python train.py --norm="layernorm" --norm_eps=1e-05 --attn_scale=0.177 --decay_fraction=0.611 --decay_shape="linear" --final_lr_fraction=0.0
Each number is 128 + 32 x the weight over its row's rms, rounded and kept within 0 to 255. Layers, rows and columns count from 0. The size above them is the row's rms in percent of the matrix's.

# layer 4 MLP down, 128x512, rms 0.148, rows 55-108, columns 128-255
size [103 108 106 106  95 106  97 104 108 104  95 105  98  99 100  95  96  97 102  95  96 102 110 102 103  92  99 100  97  90 106 107 110 100 113 100  64 108 101 103  96  97  90 101  94 106 100 101  96 104  98  95  99  98]
[[175 204  83 126 188 103 100 139 113  47 108 123 101 100 150 176 183 177 155 131 184 104 101 187  65 198 150 119 102 145 141 119 119 143  83 135 199  97  74 110 115 141 144  78 146 134  97 137 115 124 150  68 156 141 185  73 147 150 164  68  87  95 110 110 127 165 169 153  82 148 114 120 159  83 153 116 111 142 117 152 118  81 129 100 178  83 179 134 126 156  71 122 150 183  84 103 102  86 110 111 114 189 166 129 154 137 127  92 119 121  69  65  61 116  99 115  67 156 142 132  88  58 176 117  92  87  71 132]
 [114 142 126  88 181 105 142 120 105 123 161 190 192 102 118 150  97 163 109 113 111 157  96  96  82 174 135 133 124 175 119  78 121 143 172 134 138 113 122 173 165  75 108 126 150 104  84 148 151 129 156 200 120 121 121  41 107 117 117 125  93 128 154 108  37 162  90 154 162 221 104  96  89 161 122 111 124  97 126 118  90  35 156  97 198 134 149 124 150 142 130  89 152  12 108 117 140  59 108 137 155 141 109 158 128  84  65 113  88 135 216 104 158 142 211 173 139 126 136 124 172 130 143  93 120 172 112 105]
 [162 136 134 134 163  63 152 200 186  80 184 154 117 100 138 128 146 184 105 140 235 213 116 118 196  75 191 143 141 156 101 125 181 101 134 110 136 161 184 106 119 114 112 144 139 105 140 134  89  75 131 129 113 105 135 103 154 119 129 147 154 169 133 177  72 115 144 147 145 138  91 153 122 117 107  71 170 151 102 130 134 124 136 158 169 157 120 128 157 149  94 120 146 130  99  89  84 131 113 110 152 111 140 119  40 124 145 182  98 110 195  83 229 147 143 114 137 119 143 169 113  91 132 157 150  91 186  99]
 [123  72 148 157 142 183 122 139 176  72 122 149  98  98  41  99  99 141 116  98  98 157 138 151 124 122  88  91 164 145 131  95 119 139 118 146 106  98 109 147 109 103 141  88  96 155 124 121 105 122 145 126 139 119 123 143 139 144 114 109 146  92 111 169 120 126  90  70 140 129 106 106 118 201  95 122 103 148 154 137 133 144 163 128 158 150 150 108 142 162  95 121 126 151 109 132  71 137 114 158 100 164 132 166 164 127 171 167 113 122 149 158 137 119 156 117 117 129 132 149 134 125 148 104 110 114 200  96]
 [117 117  58 155  83 114 100 115 134  92 136 139 126 114 139 120  94 145  70 178 129 177 139  73 127  84 107 103  75 156 119 175 145 105 101  86 127 117 107 140 122 122 119 151 146 152 157 111  85 215 202 134 148  96 114 154 114 160 108 117  94 133 108 140 115 146 111  92 191 171 130 173 130 101 126 106 160 159 184 141 143 162 125 112 123 149 148  38 106  94 175  88 118 106 150 112 134 139 173 126 106 135 125 119  54  90 103 118 197  55 114 110 154 125 133 138 108 131 106 113  50 166 107 154  94 118 128 167]
 [104 129 121  96 130  75  73 114 118 106 108 115 151 107 100 108  69 170  63 123  93  95  80 141  53 167 138 146 119  69  93 168  89 158  86 108 130 162 133  52 183  99 118 128 123 149  84 149 109  85 149 140 201 176 125   8  73 141 116 138 129 109  91 115  91 107 139 174 145 174 126 138  96  96 187 110 127 137 162 104  90 135 113 149 109 126 113 167 124 100 141 140 154 103 167  95  82 118 158  88 150 174 112 165 169 136 102 141  95  88 112 105 130 118 143  94 137 164 134 154 131 105 138 105  93 132  93 122]
 [144 149 142  63 106  90 125  69 142 189 154 136 171 132 148 150 128 154 124 100 100 123 156 156 135 140 121 178 175 104 197 104 125 104 109 106 140 122 147  86 123 122 157 100 145 106 201 149 148 189 151 120 193 193 121  93  78  99 185 206 104 134 128  79 135  88 121 113 109 113 149 152 105 142  99 159 142 124 131 130 123 116 157 112 137 174 178 133 165 153 100 187 103 152 178 139 117 135 177 148 113  56 133 123 128 115  97 131 116 158  87 100 142 155 114  72 111 150 155 139 153 130 143 171 112 102 159 160]
 [108 153 142 123 165 162  95 141 159 171  82 131  76  88  75 105 110 120  88 151 114 101  97 169 131 117 154 140 154 113 130 195 111 120 174 112 123 182 161 130 154 136 124 113 108 124 118 151 170  57  89 152 152 131 141 131 210 102 128 119 163 155 133  90  93 105 116 137 123  22  90 157 178  90 167 142 146 127 166 129 147 122 128  83 111 131  72  90 109 119 187 148 139 146 107  86 127 160 138 178 108  52 102  97 142 104  97 108  94 164 174 117 123 176 110 109 141 144 162 127  90 156 160 134 126  80  81 151]
 [149 102  75  79 129 125  89 185 171 115 146 145 186 103 160 161 120 108 173  92 185 184 155 166  90  68 132 163 124  99 181 117 109 142 120 171 131 142 118 117  79  65 128 132 142 104 170 115  92 101 127 127 141 110 164 166 152 151 164 125 175 133  92 144  69 123 112  63 152 112 178 130 137  99 168  84 114 131 181 132 163  78 135 145  76 119 165 102 108 102 117 107 138 134  76 194  60 122 242 143 165 104 202  78 112 189 154 144 117  64 205 107  90  70 112 162 135 128  90 103 111 138 119 146 170 108 158 158]
 [143  97 107 128 128  90 137 191 107 177 118 167 195 118  98 125 170 165 155 107 131 154 107 160 131  77 143 151 121 148 126 122 109 114 120 151 129 118 213 101 103 129 129 136 118  93 139 137 119  65 170 102 159 133 131 118  91 174 171 100 116 159 121 131 144 167 106 103 147 180 127  82 162  91 159 132 119  69 143 126 190 108 108 103 149 140 196  94 135 164 110 132 133 217 147 159 142 182 126 195 115 125 151  82 117  87 162 133 162 114 144  99 132 136 150 119 161 110 138 142  65 138 135 119 175 138  92 118]
 [144 147 134 148 149 136 136 135 190 128 188  97 145 124 163 150 140  87 125 162  87  83 134 168 161 126 122  90 141  85 126 111 136 141 145 135 135 116  97 149 131 133 116 127 128 103 171 152  87  93 128 166 127 142  68 174 178 179 188 182 124 166 151  94 112  79 162  86 149  91 167  76 187  94 113 149 161 130 126  98 132 102 129 156 146 135 131 124 105  77 114 150 164 117 148 144  91 135 177  82 115 143 113 153 179  92 147  81 117 129 100  90 142 140 114 108 203 118 166 161 150 147 123 180 138 146 171 121]
 [134 109 123 121 166 183 116 102 184 133 124 127 144 126 123 102 120 169 115 146 155 129 144 110  99 177  93  73 118 167 181 131 135 159 144  99 143 188 146 104  83 131 118 147 128 105 121 145 160  62 141 172 104 129  94 114 163  96 116 146 139  91 113 137  86  82 175 147 113 123 118 184 168 123 186 185 132 113 140 122 101 124 124  85 120 117 128 136 124 123  77 162 133 129 153 131 116  85  75 178 108  76 113 103 144 119 125 105 127 168 168 135 156  52  97  48  98 140 140 142 198  95 128 159 140 107 143 103]
 [160  90 194 143 151 180  93  91  93 123  86 131  88 152 134 100 106 177  81 126  79 142 112 163 122 125 132 193 132 122 131  99 174 121 128 151  80 101 129 149  92 110 137 120  97 124 122 125 121 132 157 142 118  65 127 129 120 112  87 100 100  88 141 127  96 174 139 149 153 112 126 151 159 147 183 130 108 151 115 177 106  69  91 181 111  93  95  74 104  97 172 105 145 141 110 162 147  97 152 116 112 130 101 136  83 155 195 122 111 105 105 154 167 106 177  74 116 152  97  46 122 128 145  99 129 166 107 156]
 [127 117 115 189 115 124 138 177  98 102 121 169 112 144 147 114 143 129 130  99  89 101 110  95 128 184 107 148  91 147  99 141 105 133 144 154  96 138 137  81 146  87  85 160 122 145  89 131 165 141 118  55 145  93  73 144  78 186  74 133 110 180 120  87 117 120  76 173  80 130 128  87 109 160 109 139  88 131 186 123 141  96 111 103 142 134 114 138 135 155 139 116  90 171 118 166 155 135 192  94  90 127 116 100 130 113 140 196 117  67 162 125 129 129 162 132 189 106 132  73 102 158 132  93  72 128 166 161]
 [105 151  99 147 130 133 184 113  87  70 109 140 108 102 163  98  88 168 146 121  84 115 117 155 137 132  90 119 125  88 118 140 114 120 103 123  62 164  85 125  80 109 142 199 117 138 116 125  54  96 177 180  75 138 126 101 137 115 125  58 112 109 169 156 146 136 102 154 132 151  95 123 178 170 166 160 139 117 127 152 147 119 140 162 158 101 101 175  97 195  96  88  94  62  82  96 136  79  95 115 103 111 118 115 111 102 100  85 160 184 109  97 146 164 165  87  88 141 132 108 140 128 113 156 105 109 172 158]
 [ 52 218 156 110 137 110 129 103 113  84 169 112  74 122 131 120  87  66 156 107 151 181 132  85 161  92 161 127 176 177 101 122 133 114 101 148 136 111 123 119 127  51 111  87 147 134 107 123 105  90 127 105 186 101 205 101 138  99  91 151 113  96 140 206  88  98 132 157 129  88 173  83 166 169 124 148 121 133  99 134 122  82 155 114  87 119 122 113 137 112 134 156 130  48 122 137 128 120 163 165 125 130  84 146 148 113 125 149  95 104 212 142 141 183  59 121 127 104 111 148 161 127 130  62 131  93  55  81]
 [111 174 106 139 133 131  96 116 115 137 131 128 138 144 171 103  98 143  85  88 175 119 168 148 140  97  64 168  95 172 142 185 143 122 165 185 110 125 139 110 147  96 110 129 166  68 179 119 167 125 120 131 161  95 138 166  95 112 151  95  68 127 140 150 119 156 164 184 157  76 120 158 128  90 110 146 107 132 112 143 138  86  91 118  95 100 110 131 125  81 113 129 128  93 159 144 187  99  48  56 103 151 144 137 125 125 102 137 100  98 196 125 108 143 148 113 120 147 121 194 107  63 125 165 165 111 100 172]
 [128 162 142 143 146 164 106 135 109  86  89 107 155  62 135 133 122 132  54  92 162 112  85 152  94 150 130  91 147 144  94 159 175 161 109 101 124 163 138 142 138 135  52 197 114 159  99 135 113 143 154 115  96 188 140 122 122 113 104 127  69 105 152 164 138  97 153 123  94 145 128 123 180 124 133 132 147 168  69 117  76 125 144 110 137  75 125 127 140 134 145  89 100 139 192 136 173 128 135 118 139 164 117 134 159 105  78 106 140 161 161 135 109 150 193  87 115 105 128 185  72 139  88  68 118 141 113  79]
 [154 123 152  88 159  89 137  93 164 156 152 121 123 114 104 132  99 146 108 122 176 166 144 155 147 134 149 136 124 164 166 162 185 150  96 123 103  99 123 162 149 162 106 168 107 114 121 112 156  62 127 155 154 134  55 117 151  71 161 108 105  77 156 121 144 135 132 125 163 128  91 136 151 176 187 105 119 106 122 106 126 123 136 137 102 114 161 177 140 108 142 130 105 135 183 138 105 176 136  96 112 137 119 102 117  74 142 180 187 142  54 123 111 103 135 160 130 155 148 162  95 185 140  63 126 107 118 201]
 [195 138 176 164 112  90  99 155 119 158 144 128 111  82 157 131 109 105 152  97  85 123 168 153  96 133 151 137  85 150 207 162 104 163 184 140 141 192 145 114 192 169 135 110  71 158 162 113 116 107 158 134  82 145 149 150 157  87 131 172  84 115 172  60 140 120 131 100 140  68 176  81 128 144 135 100 133 146 189  88  89 120 150 142 109 151 121  62 148 145 142 172 105 107 135 135 208  92  84 136 144 103 126 116 155  90 102  90 159 124 140 132  68 151  58 115 138 127 111 211 116 112 125 105 179 134 139 175]
 [133 123 156 192 132 117 100 132 164  88  95 112 124 121 150 195 150 115 149  65 114 156  73 181 113 138 136  71 121 135  84 141 112 110 139 155 163 141 130 108  90 130 162 106 178 115 154 123 141  99 107 170 134 106  99 142 147  92 104 168 118 120 100 112 150  83  75 176 108 126 115  14 110 149  82 102 134  89  82 152 103 145 134  61  93 120 150 192 112 203 139 167 160  46  83  96 147 155 146 115 123  89 169  88 111 124 134 181 129 176   0 103  70 163 131  54 152 108 160  85 172 150 123  81  78 100 142  89]
 [108  87 177 124 174 177  66 125 141 113 139 103  97 167 147 134 138 147 135 148  97 101 115 118 112 147 111 101 122  74 125 131 155  53 109 137 112 101 113 120 141 138  75 208 155 156 136 123 128  55  95 159  92 131  99 134 101 123  59 141 126  96 132 164 119 198 187  83  97 159 122 128  64 144 105 137 126 139  81 109  95 168  96 141 118 183 156 129  96 163  45 165 162 126 100 109  51 109 112 176 121  85 130 168 160 154  60  75 107  98  37 146 120 116 120 121 125 127 115  85 139 113 126 130  53 100 130  59]
 [112 126  99 133 142  57 166 156  80 113 166 108 184 197 158 157 120  90 109 161 132 160 113 124 171 158 157  99 165 111 132 143 131 116 169  89  99 136 157  81 116 181 153 136  76  91  97 108 208 165 104 145 134  97  57 114 129 113  89 104 173 125 117 148 175 117 143  95 138 109 158 104  89  86 102 107 140 118 146 108 133 127 111 145 123 130  99 108 171 157 160 106 145 149 127 163 105 162 134 117 122 183 103 147 140 143 145 112 165 126 105 142 112 130 102  79 141  87 120 176 155 128  89 190 142 146  93 158]
 [152 101 149 164 135 132 118 110 173 175 168 129 127 115 109 148 102  91 192 107 129 167 155 112 109 110 124 190 107 148  79  80 148 128 172 134 100 138 136 146 139  96 127 121 133  86 125 124 137 179 126 146 132  94 167 134 111 166 125 178 124 140 140  65 193 188 148 157  95  88 149 138 137 109 141 161 124 115 136 105 137 149 154 134 119 121 135 149 144 161  93 102 155 156 135 177  62 123 138  96 136  95 132 101 127  60 130 114 114 160 137 211 159 132 172 152 121 197 157 127  91 134 159 176  83 165 161 139]
 [142 103 132  55 122 124 131 111 136 127 180 138 118 114 106 118 123 108 139 153  96 126 178 150 191 169 131 102 135 144 168 102 195 179  77 173  86  80 111 142 168 157  88 110 129 132  95 109 167 142 118  93 157 128 139 167 167 121 153 161 150 144 188 145 157  91 169 128 141  35 170 136 141 168 188 112 109  88 138 109 150 143 145 129 115 130 173 122  91 153 152 194 130 161 142 119 101 160 210  98 167  58  84 126 159 109 168 106 100  89 123 173 168 123 165 142 159 122 144  77 135 106 139 114 137  69 188  95]
 [143 156 120 121 119 110 176 146 127 155 126 133 147 116 108 146 156 123 114 129 140 173 139 147 167 150 103 111 123 191 130 168 146  55 190 155 135  24 117  90  94  89 107  61  93 153  85 139  43 152 134 143 129 152 141 161 114 107 116 177 188 172 107  90 158 140 113 147  85 113 128 114  99 107 111  98  94 166  44 120 135 145  95 126 141 163  89 108 125 159 108 127 114 186 164  76 158 101 130 104 100 146  98 113 147 141 141 167 130 158 122  85 221  96 126  84  71 151 102  97 109 113 155  53 147 154 125 159]
 [110 133 106 145 165 149 182 130 130 164 172 137 141 164  99 148  87 137 113 122 155  87 139 143 138 195  38 166  86 120 167 121 130 134  78 101 124 184 148 119 129 169  85 150 170  80 152 105 147 132 187 127 101 117 162 103 142 127 119 157 117 142  70  81 161 122 123  89 110 202 148 112 126 141 137 119 101  90 123 139 188 144  95 128  98 180 178 134 114 107 130 149 149  94  98 138 168 177 152 212 154 145  87 135  78 148 119  90 179 159 161 138 163 131 124 204 160 127 112 119 195  91 128 174  54 163 129 162]
 [123 108 157 139 157 171  84 196 167 134 102 126 114 148 120 142  96 184 113 135 104 112  75  94 185 174 126  65 176  86 176 171 107 166 109  55 139 126 145 110 137 180 141 146  81  94 106 125  93 123 139 152 130 166  88 180 189 130 129 125 117 142 140 127 125 110 145 130 126 120 174 172 178 176 152 185 200 119 117 126  90 162 100  49 110 194 133  96 144 158 116 109 132 147 118 113 105 104 149 128 170 103 201 201  90 131 100 132 125 169 238 133 161 138 133 208 139 142 134  90 171 141 108 140 155 161 109 139]
 [ 74 139 184 145 147 107  90  69 167 101 121 150 114 143 163 136 115 106 121 117 105  87 129 108  84 132 114 156 198 156 136 116 110 158  96 131  84 135 180 181 164  97 125 152 163 106 129 152 164 114  98 119 151 102 172 163 140  89 161 157 133 166 120 119 148 119 156  80 101  94 103 211 117 121 138 132 123 140 126  84 139 133  70 182  77 151 106 115  83 113 148 107 148  90  85  84 128 119 132 124  66 100 123 178 127 126  74 115 150 143 108 142 137  90 108  76 134 110 138 123  92 106 120 102 123  77 179  65]
 [143 125 175 164 179  89 179 115 135 135  92 133 133 173 138  99 163 171 111 162 105 113 107 126 158  88 143 126 109 132 187 163  78 136 115  77 109 118 154 167 183 143 118 116 158 118 192 154 158 112 145  32 155 119 123 174  93 137 151 108 149  80 118 117  97 171 150 137 154  99 125 120 114 130 130 133 159  97  87 109 102 148  85 121 143 149  56  84 140 114 130 125  74 164 106 114 120 146 167 177 129  92 103 148 119 120  90 120 120 175 153 126 104  68  66  84  85 152 169 131 159 197  88 134 118  87 136  50]
 [127 128 181  16  92  87 162 119 137  94 152 133 140  72 119  93 110 136 132 135 111 157  92 108 199 136 162  88 138 109 128 129 102 177 108 193 133 137 130 102 193 100 144 104 113 115 103 119 166 162 140 100 158 151 162  61  88 153  90 105  88 101 141 138 125 144 100  92 130  74 117 130 102  88 136  82 155 119 215 105 114 118 202 150 149 165 150 143 150 122  66 175 138 112 153 134  97 121 100  88 172 125 118 106 171 166 137 138  95 132 151  38 114 127  46 109 121 181 126  83  86 133 189 114  86  87 163 118]
 [123 151 123 165 135  83 150 181 128 155 167 146 153 119 128 115 115 113 120 124 157 169  87 124 215 122  80 167  99  90 243 109 126 130 151  90 182 144 104 135 112 121  68 132 118 145 145 131 144 120 130 103 110 152 102 146 148  78  74 138 100 109  93 120  67 127 117 116 116 151 141 137 134  94 124 153 116 115 149 151  96 145  92  93 196 155 141 128 103 122 188 141 169 106 160 146  98 136 110  72  71 184 120 109  75 121 133 124 132 169 137 126 163 175 182 157 109 166 121 134 124 150 143 147 146 144 123 187]
 [101 153 145 231 133 116 151 153 100  84 175  72 128 125  74 126 138 163 148 130 205 137 167 115  91 195 157 145 137 103 133 122 112 117 138 183 141 145 135  61  91 184 142 143 109 104 139 118 141 157  95  94 145 132 144 139 139 190  95 140 159 171  71 101 178 131 127 145 119  91  85  70 132 148 166 140  90 183  95 111 156 189 133 128 107 150  76 224 122  77 189 103 161 171 149  98 117 119 117  94 157 102 136 151 158 127 110 189 164 153  52  34  93 107  59 148 125 101 108  87  86  83 100 181 107 159 156 128]
 [131 116  98 131 137 173 151 182 197 157  94 125 120 119 177 125 125 108 123 136 129  96 128  96 117 159 119 172 144 191 110 104 178 153 115 135 104 111 129 144 129 107 103 124 150 173 150 102  59 129 153  55 107 172 150  86 136 142  93 152  99 113 160 120 133  94 152 181 118 116 171 172 111 168 180  89 183 134 109 126 148 161 162 142 145 123 162 109 128 137  93 130  63 229 108  71 114 193 144 136 162 101 105  68  97 151 151 160 162 119 120 146 127  53 191 185 117 164 134 106 141 150 109 123  84  99 114 114]
 [163 139  90 147 126 125 115 143 122 147  98 156  78 141 117 129 143 148 148 149  67 112 105  85 150 146 119  32 181 134 141 128 102 165 167 121 149 214 139 128 166 168 169 120 180 151 114 118 124 135  72 112 143 143 115 123 107 120 111 156 160 175 128 193  94 143 137 106 128 111 113 137 119 136 124 141 159 131 163 138 172 108  94 180 107 119 135  85 116 128 111 119 130 128 118 140 118 168 149  95  80 180 141 123 126 142 125 173 146 153 199 158 166 133 114  38 159 108 137 104 185 143 121 143 120  96 184  87]
 [120 153 112 116 130 126 140 111  89  82 181 112 118 152 123  89 140 136  99 116 151 116 182  74 114 194 148 116 126 158 137 116 109 138 116 112  92 184 127 150 156 115  97 126 117 127 100 149 155  91 103 119 123 152 162 144 176 126 160 160 145  61 125 128 145 173 103 121 110 155 151 136 109 140 123 178 198 110 126 134 148 106 125  90 126  64 108 116 129 154 105 118  82 133 131  93 128 160 120 122 196 117  97  95 151 154 108  89 112 116 149  56 155  98 102 118 184 197  99  83  98 165 143  78  77  91 135 172]
 [118 136 126 158 130 120 118 151 128 122 148 188 119 124 134 156 121 106 124 147 132 117 124 141  93 123 136 121 122 149 132 125 109 118 124 140 121 113 136 131 130 122  80 149 122  83 140 148 153 116 112 145 121 143 150 139 130 126 126 126 109  96 119 134 114 212 122 151 111 113 115 115 122 126  95 113 149 163 125 255 126  35 140  43 121 117 113 140 121 134  98  97 117 142 105 114 148 109 121 127 124   7 145 125 140 128 126 114 134 156   0 129  96 134 166 132 127 105 138 132 125 149 114 157 113 107 117 138]
 [ 98 117 138 126 131 164 111  61 112 126 205 141 142 158  60 114 128  88 137 164 118 169 132 136 126 154 117 180 101 185 131 137 115 124 182 179 131 115 149 142 140 174 160 146 103 110 119 131 126 151  91 116  78 132 161 180 125 192 171 127 137  94 148  93 110 166 144 122 147 179  51  96 103  49 135 123 104 112 142 151 182 117  80 128  95 102 109 107 128 122 132 124 111 110  82 145 119  91 129 114 123 179 154 121 107 115 164  63 142 186  73 131  91  99 110 111 193 149 117 128 181 139 111 100 172 197  76 106]
 [ 90 117 127  99 123  81 170 162 134 131 121 137 178 189 136 119 148 110 122  91 125 122 130 122 177 115 152 142 173  95 118 135  72 139  88 145 130 135 125 165 146 150 144 154 149 150 117 111 125 136 116  73 150 119 105 175 109  94  73 123  97 121  94 151 109 137 148 110  61 135 105  84 155 102 109 150 150  78 131 134 130 111 118  56 105 132 133 142 141 173 157 118 164  99 141 165 146 155 102 115 155 112 131 150 172 132 148 145 100  81 131 106 141 111 135 137 117 126 116  68 138 126 138 154 193 133 138 142]
 [ 99 164 135  97 143  73 129  93 139 138 102 106 127 180  91 160 142 104 128 158 105 124 188 136 148 133  76 138 119 147 125 105 146 147 174 174 103 133 143 136 157 155 149 158 109 115 164  95 110 139 125 107 151 109 187 222 130 107 126 143 118 176 158 139 184  76 167  94  91 102 137 110 168  58 164 162  97 127 164 141 136 118 109 121 121 133 134 151 107 144 157 129 115  97 130 136 150 148 138  84 152  99 127 127 103 162 119  62  79 162 114 136 131 116 137 135  91 113 113 180 190 164 111 144 156 131 134 160]
 [127 131 145 112  70 102 103 122 143 129 139 128 195 163 124 103 196 155 125 110 139 126 123 193  82  93 126 133 170 177 198  76 121 178 176 175 134 143 134 106  78 126 146 144 145 106  47 134 117 124  96 148 143 111  72 169 153 144 117  90 156  86  76 139 120 167 123 160 175 104 118  70 135 112 147 105 145 165 176 125 149 128 141 173 152 126 171 135 152 180 126 171 180 155  98  69 123 130  75  43 137 185 150  92 122 122  90 119 154 167 150  95  43 121 155 154 178 154 123 103 130  67 113 219 165 146  90 111]
 [126 104 100 187 112 166 223 151  82 150 105 131 174 203 138  95  90 212 107 110 167  99 150 133 135 151 124  92 152 150  68 162 113 147 147 139 126  84 182 134 150 149 104  71 146 101 126 123  89 156 132 132  84 151  84 133  87 163 117 131 159  97  89 113  95 152 175  93 117 127 141  83 124  85 188 109 107 177 121 133 106 109 133 157  76  68 130 142 128 105 127 114 118 147 132 157 167 108 104 147 158 166  96 100 135 146 131 152 191 129 138 102 103  91  96  95 162 121 124 161  91 144  91 134 116 129  92 223]
 [142  83 178 212 110 112  75 198 112 185 116 149 113  86 128 127  85 138 125 106 123  53  97 132  96 141 185 106 120  96  95 147 159 152 128 112 162  89 140 126 159  99 141 126 164  96 186 106 137  98 136  93  80 119 104 170 137  86 138 150 125 123 100 101 140 152  90 170 100  86 111  60 145 155 138 145 159 126 173 191  84  99 155  92  98 105 109 168 128 143 146  89  85  79 113  90 100  87 167 141  90 128 148 127 123 120  82 145 148 124  48 173 108  97 104 122 136 156  85 138 148 110 107 156 159 108 143 102]
 [120 113 119 132 153 203 138 167 111 163 119 119 205  93 153 107 133 128 174 100 178 126 126 124 124 133 107 144 142  86  74 126 136 114 133 190 141 177 162 160 106 136 126  87 144 111 142 105  76 159 134 135 209 131 160 112 181 128 136 129 194 129  66 152 171 143 125 170 110 168 129 147 132 149  97 126  98 147  93 127 137 121 115 164 156 123 151 156 130  36 101 103  62 144 125 143  86 143 167 197 122 192  77 114 150 122 162 157 145 128  86 129 123 103 131 139 134 144 129 105  93 108 100 190 121  96 135 157]
 [127 131 107 111 124 138  82 112 129 121 151 127  82  95 138 150 169 149 138 121  72 127 106 186 136 143 116  88 139 155 169  97 146 180  89 108 148  94  36 117 152 106 147 169  91  98 118 129 162  74 113 108 110 125 153  88 144 187 122 146 175 128 140 132 110 102 104  72 153 173 125  90  98 160 196 176 153  99  98 146 118 166 179 120 152 104 130 108 140 156 120 122 143 117 128 150 152  86  99 166  98  65 125 158  99  90 145 148 150 137  67 111  87 116 163 146 133 161 133  48 160 125 136 205 147 157 106 129]
 [135 124 164  84 123 198 132 166 131 144 172 114  74 178  82 172 126 125 181 182 109 184 141 163  76 176 146 102 123 125  81 131 154  84  94  82  99 154 158 136 129 136 117 124 152 125 139 138 101 162 140  88 157 171 118 124 126 133 151 138  85 100 151 138 120 117 204 114 116 115 113 150 105 148  61 123 181 109 141 103  94 123 173 120 100 109  86 129 108 172 125 154 126 184  57 123  91 157 117 148 139 144 117 107 141 142  95 149 118 107 207 136 103 100 105 134 123 137 160 112 109 170 138 120 105 132  51 138]
 [ 86 122 137 154 138 187 163 109 120 113 179 116 144 131 119  96 108 123 153 150 102 101 142 154  58 122 109  97 141 140  64 151 117 102 135  72 109 152  88 126 113 107 178 124 110 139  94 131  87 118 122 135 106 108 190 139 177  89  72  95 111 142 145 129 135  98 146 114 218  65 128 119 113 174 117 183 142 134 172 123 144 135 110 133  75 138 128 180 132 167 133 171 132  88  92 109 161 139 124  75  67 123 136 115 155 113 149  89 155 180 173 157 126 125 158 126 105 106 128  80 144 149  78  98 120 135 149 114]
 [109 122 146 157 128 167 129 167 157  99 112 114 134 131 132 114 159  52 110  92  96 141 107 117 154  76 103 199 136 137 140 158 148 133 145 125  80 152 143  37 117 122 171 122  92 152  80 124 137 144  88 105 139 100  61 123 123 146 122 114 172 137  82 133 148 158 101 163 120 101 174  87  74 132 147 108  97 153 131 141 133 147 150 200 163 118 142 121 151 100 128 150 108 111  45  71 187 108 120  80  95 138 113 124 115 156 156 164 149  93 102 153  89 138 148 124 159 158 127 147 137 156 139 150 112 174 119  85]
 [150 147 128 146 179  84 147 152 182 152  67 114 165 128 155 116 147 159 160 157 124 113  99 181 158 112 160 108  86 122  65 110 122 110  99 102 186 134 119 129 115 117 138  72 129 169  88 129 180 163 199  92 117 119 110 162 120 143 144 130  76 166 100  89 135 113 135 141 179 132 151 106 143 142 196 161 136 167 144 117 120 130 147 107 101 164 176 107  97  96 146 100 108 114 169 122  88 109 105 105 146 196 164 199 122 151 157 100 155 116 162 122 142 245 105 123 182 108 117 143 141 118 171 104 148 160 159 166]
 [152 162  90 139 128 105 132  84 137 125 104 155 151 179  88 173 152 154 191 110  89  85 142 136  63 122 158  90  99 138 101 120  99 118 137 131 107 143 158 189 124 131 146  84  82 109 179 134 108 128 173 141 163 143  83 154 127 154 140 148 166 174 166 177 105 140 127  64 126  98 140 152 136 225 141 132 144 134  89 120 178 131 187 130  96 133 128 116 168 152  78 119 164 121 183 154 113 137 131 122 140 108 131  84  67 119 145  87 140 146 182 176 105 154 143  93 108 130 132 116 115 188 103 170 101 116  88 147]
 [ 95  95 118 174 167  72  80  55 146 132 129 136 158 152  28 147 185 138 135 135 105 157 140 118 126 115  64 132 121  62 140 162  96 128 123 151 123  57 113 239 138 142 148 137 134 150 136 135  26  67 112 152 145 140 124  98 128 107  51  81 206 114 103 129  93 156 144 150 162 131 124 179 169  95 166 158  66  79 110 101 181 107 128 141 150 147  47 145 147 142 178 116 155  85 146 200 158  76 134 113 151 102 110 185  80  62  95  74 113 164 159 123 110 144  66 170 114 106 145 107 138 120 144 141 108 144 115 133]
 [161  76  96 107 151 164  76 163  97  93 169 135 103 154 129 125 109 123 112 142 140 117 120  71 135 130 161 103 172 105 169 102 110 163 183 139 120 119 149  74 144 133  97 113 122 150 167 108  96 127 109 149 121 147 125 132 164 163 106 130 135 171 111 160 127 120 170 117  70 198 119 108 115  22 116 128 143 148  96 115 106 136 113 106 124 115 152 113 144  74 117 100 171 175  60  95 182 129 161 121 147 140 131 186 158 189 133  60 138 113  50 187 127 104 128 142 156 100 116 158 153 134 164 214 143  78  71 124]
 [165 131 163 146 138 101 158 108 123  98 132 109 117 111 161  95 137 180 132 125 136 206 131 123 139 121 152 107 137 121  73 137  99 139 147  79  86 116  77 208 107  88 124  40 115 121 134 127  89 131  96 110 143 156  42 133 120 108 148 114  89  98 149 161 156 109 135 125 164 145 134 188 148 116  97 103 159 136 149 112 127  94 114 117 134 110 126 148 133 104 118  87 111 126 181 141 120 100 161 169  96 111 160 149 100  98  99 164 157 135 174 128 150 119 100 125 123 147 149  97 109 237 120 154 122 123 154 169]
 [116 192  87 123 167  86 144 172 171 110 105 139 124 141 184 131 103 175 125 110 167 136 176  86 103 154 156  73 116  79 135 186 141 138  53  77  99 126 121  88 135 149 152 149 161 146  75 128 100 106  98 118 123  86 166 107 120 148  85 142 117 143 125 111  88 123 140 173 134 236 161 102 177 170 134  92 166 105 133 108 124 178 129  93 112 116 132 163  85 161  67 128 106 118 146 124 114 122 146 152 101 126 111 119 173 151 181 148 150 122  97 187  98 158 152 182 146 153 135 175 116 102 118 109 180 116  90 178]]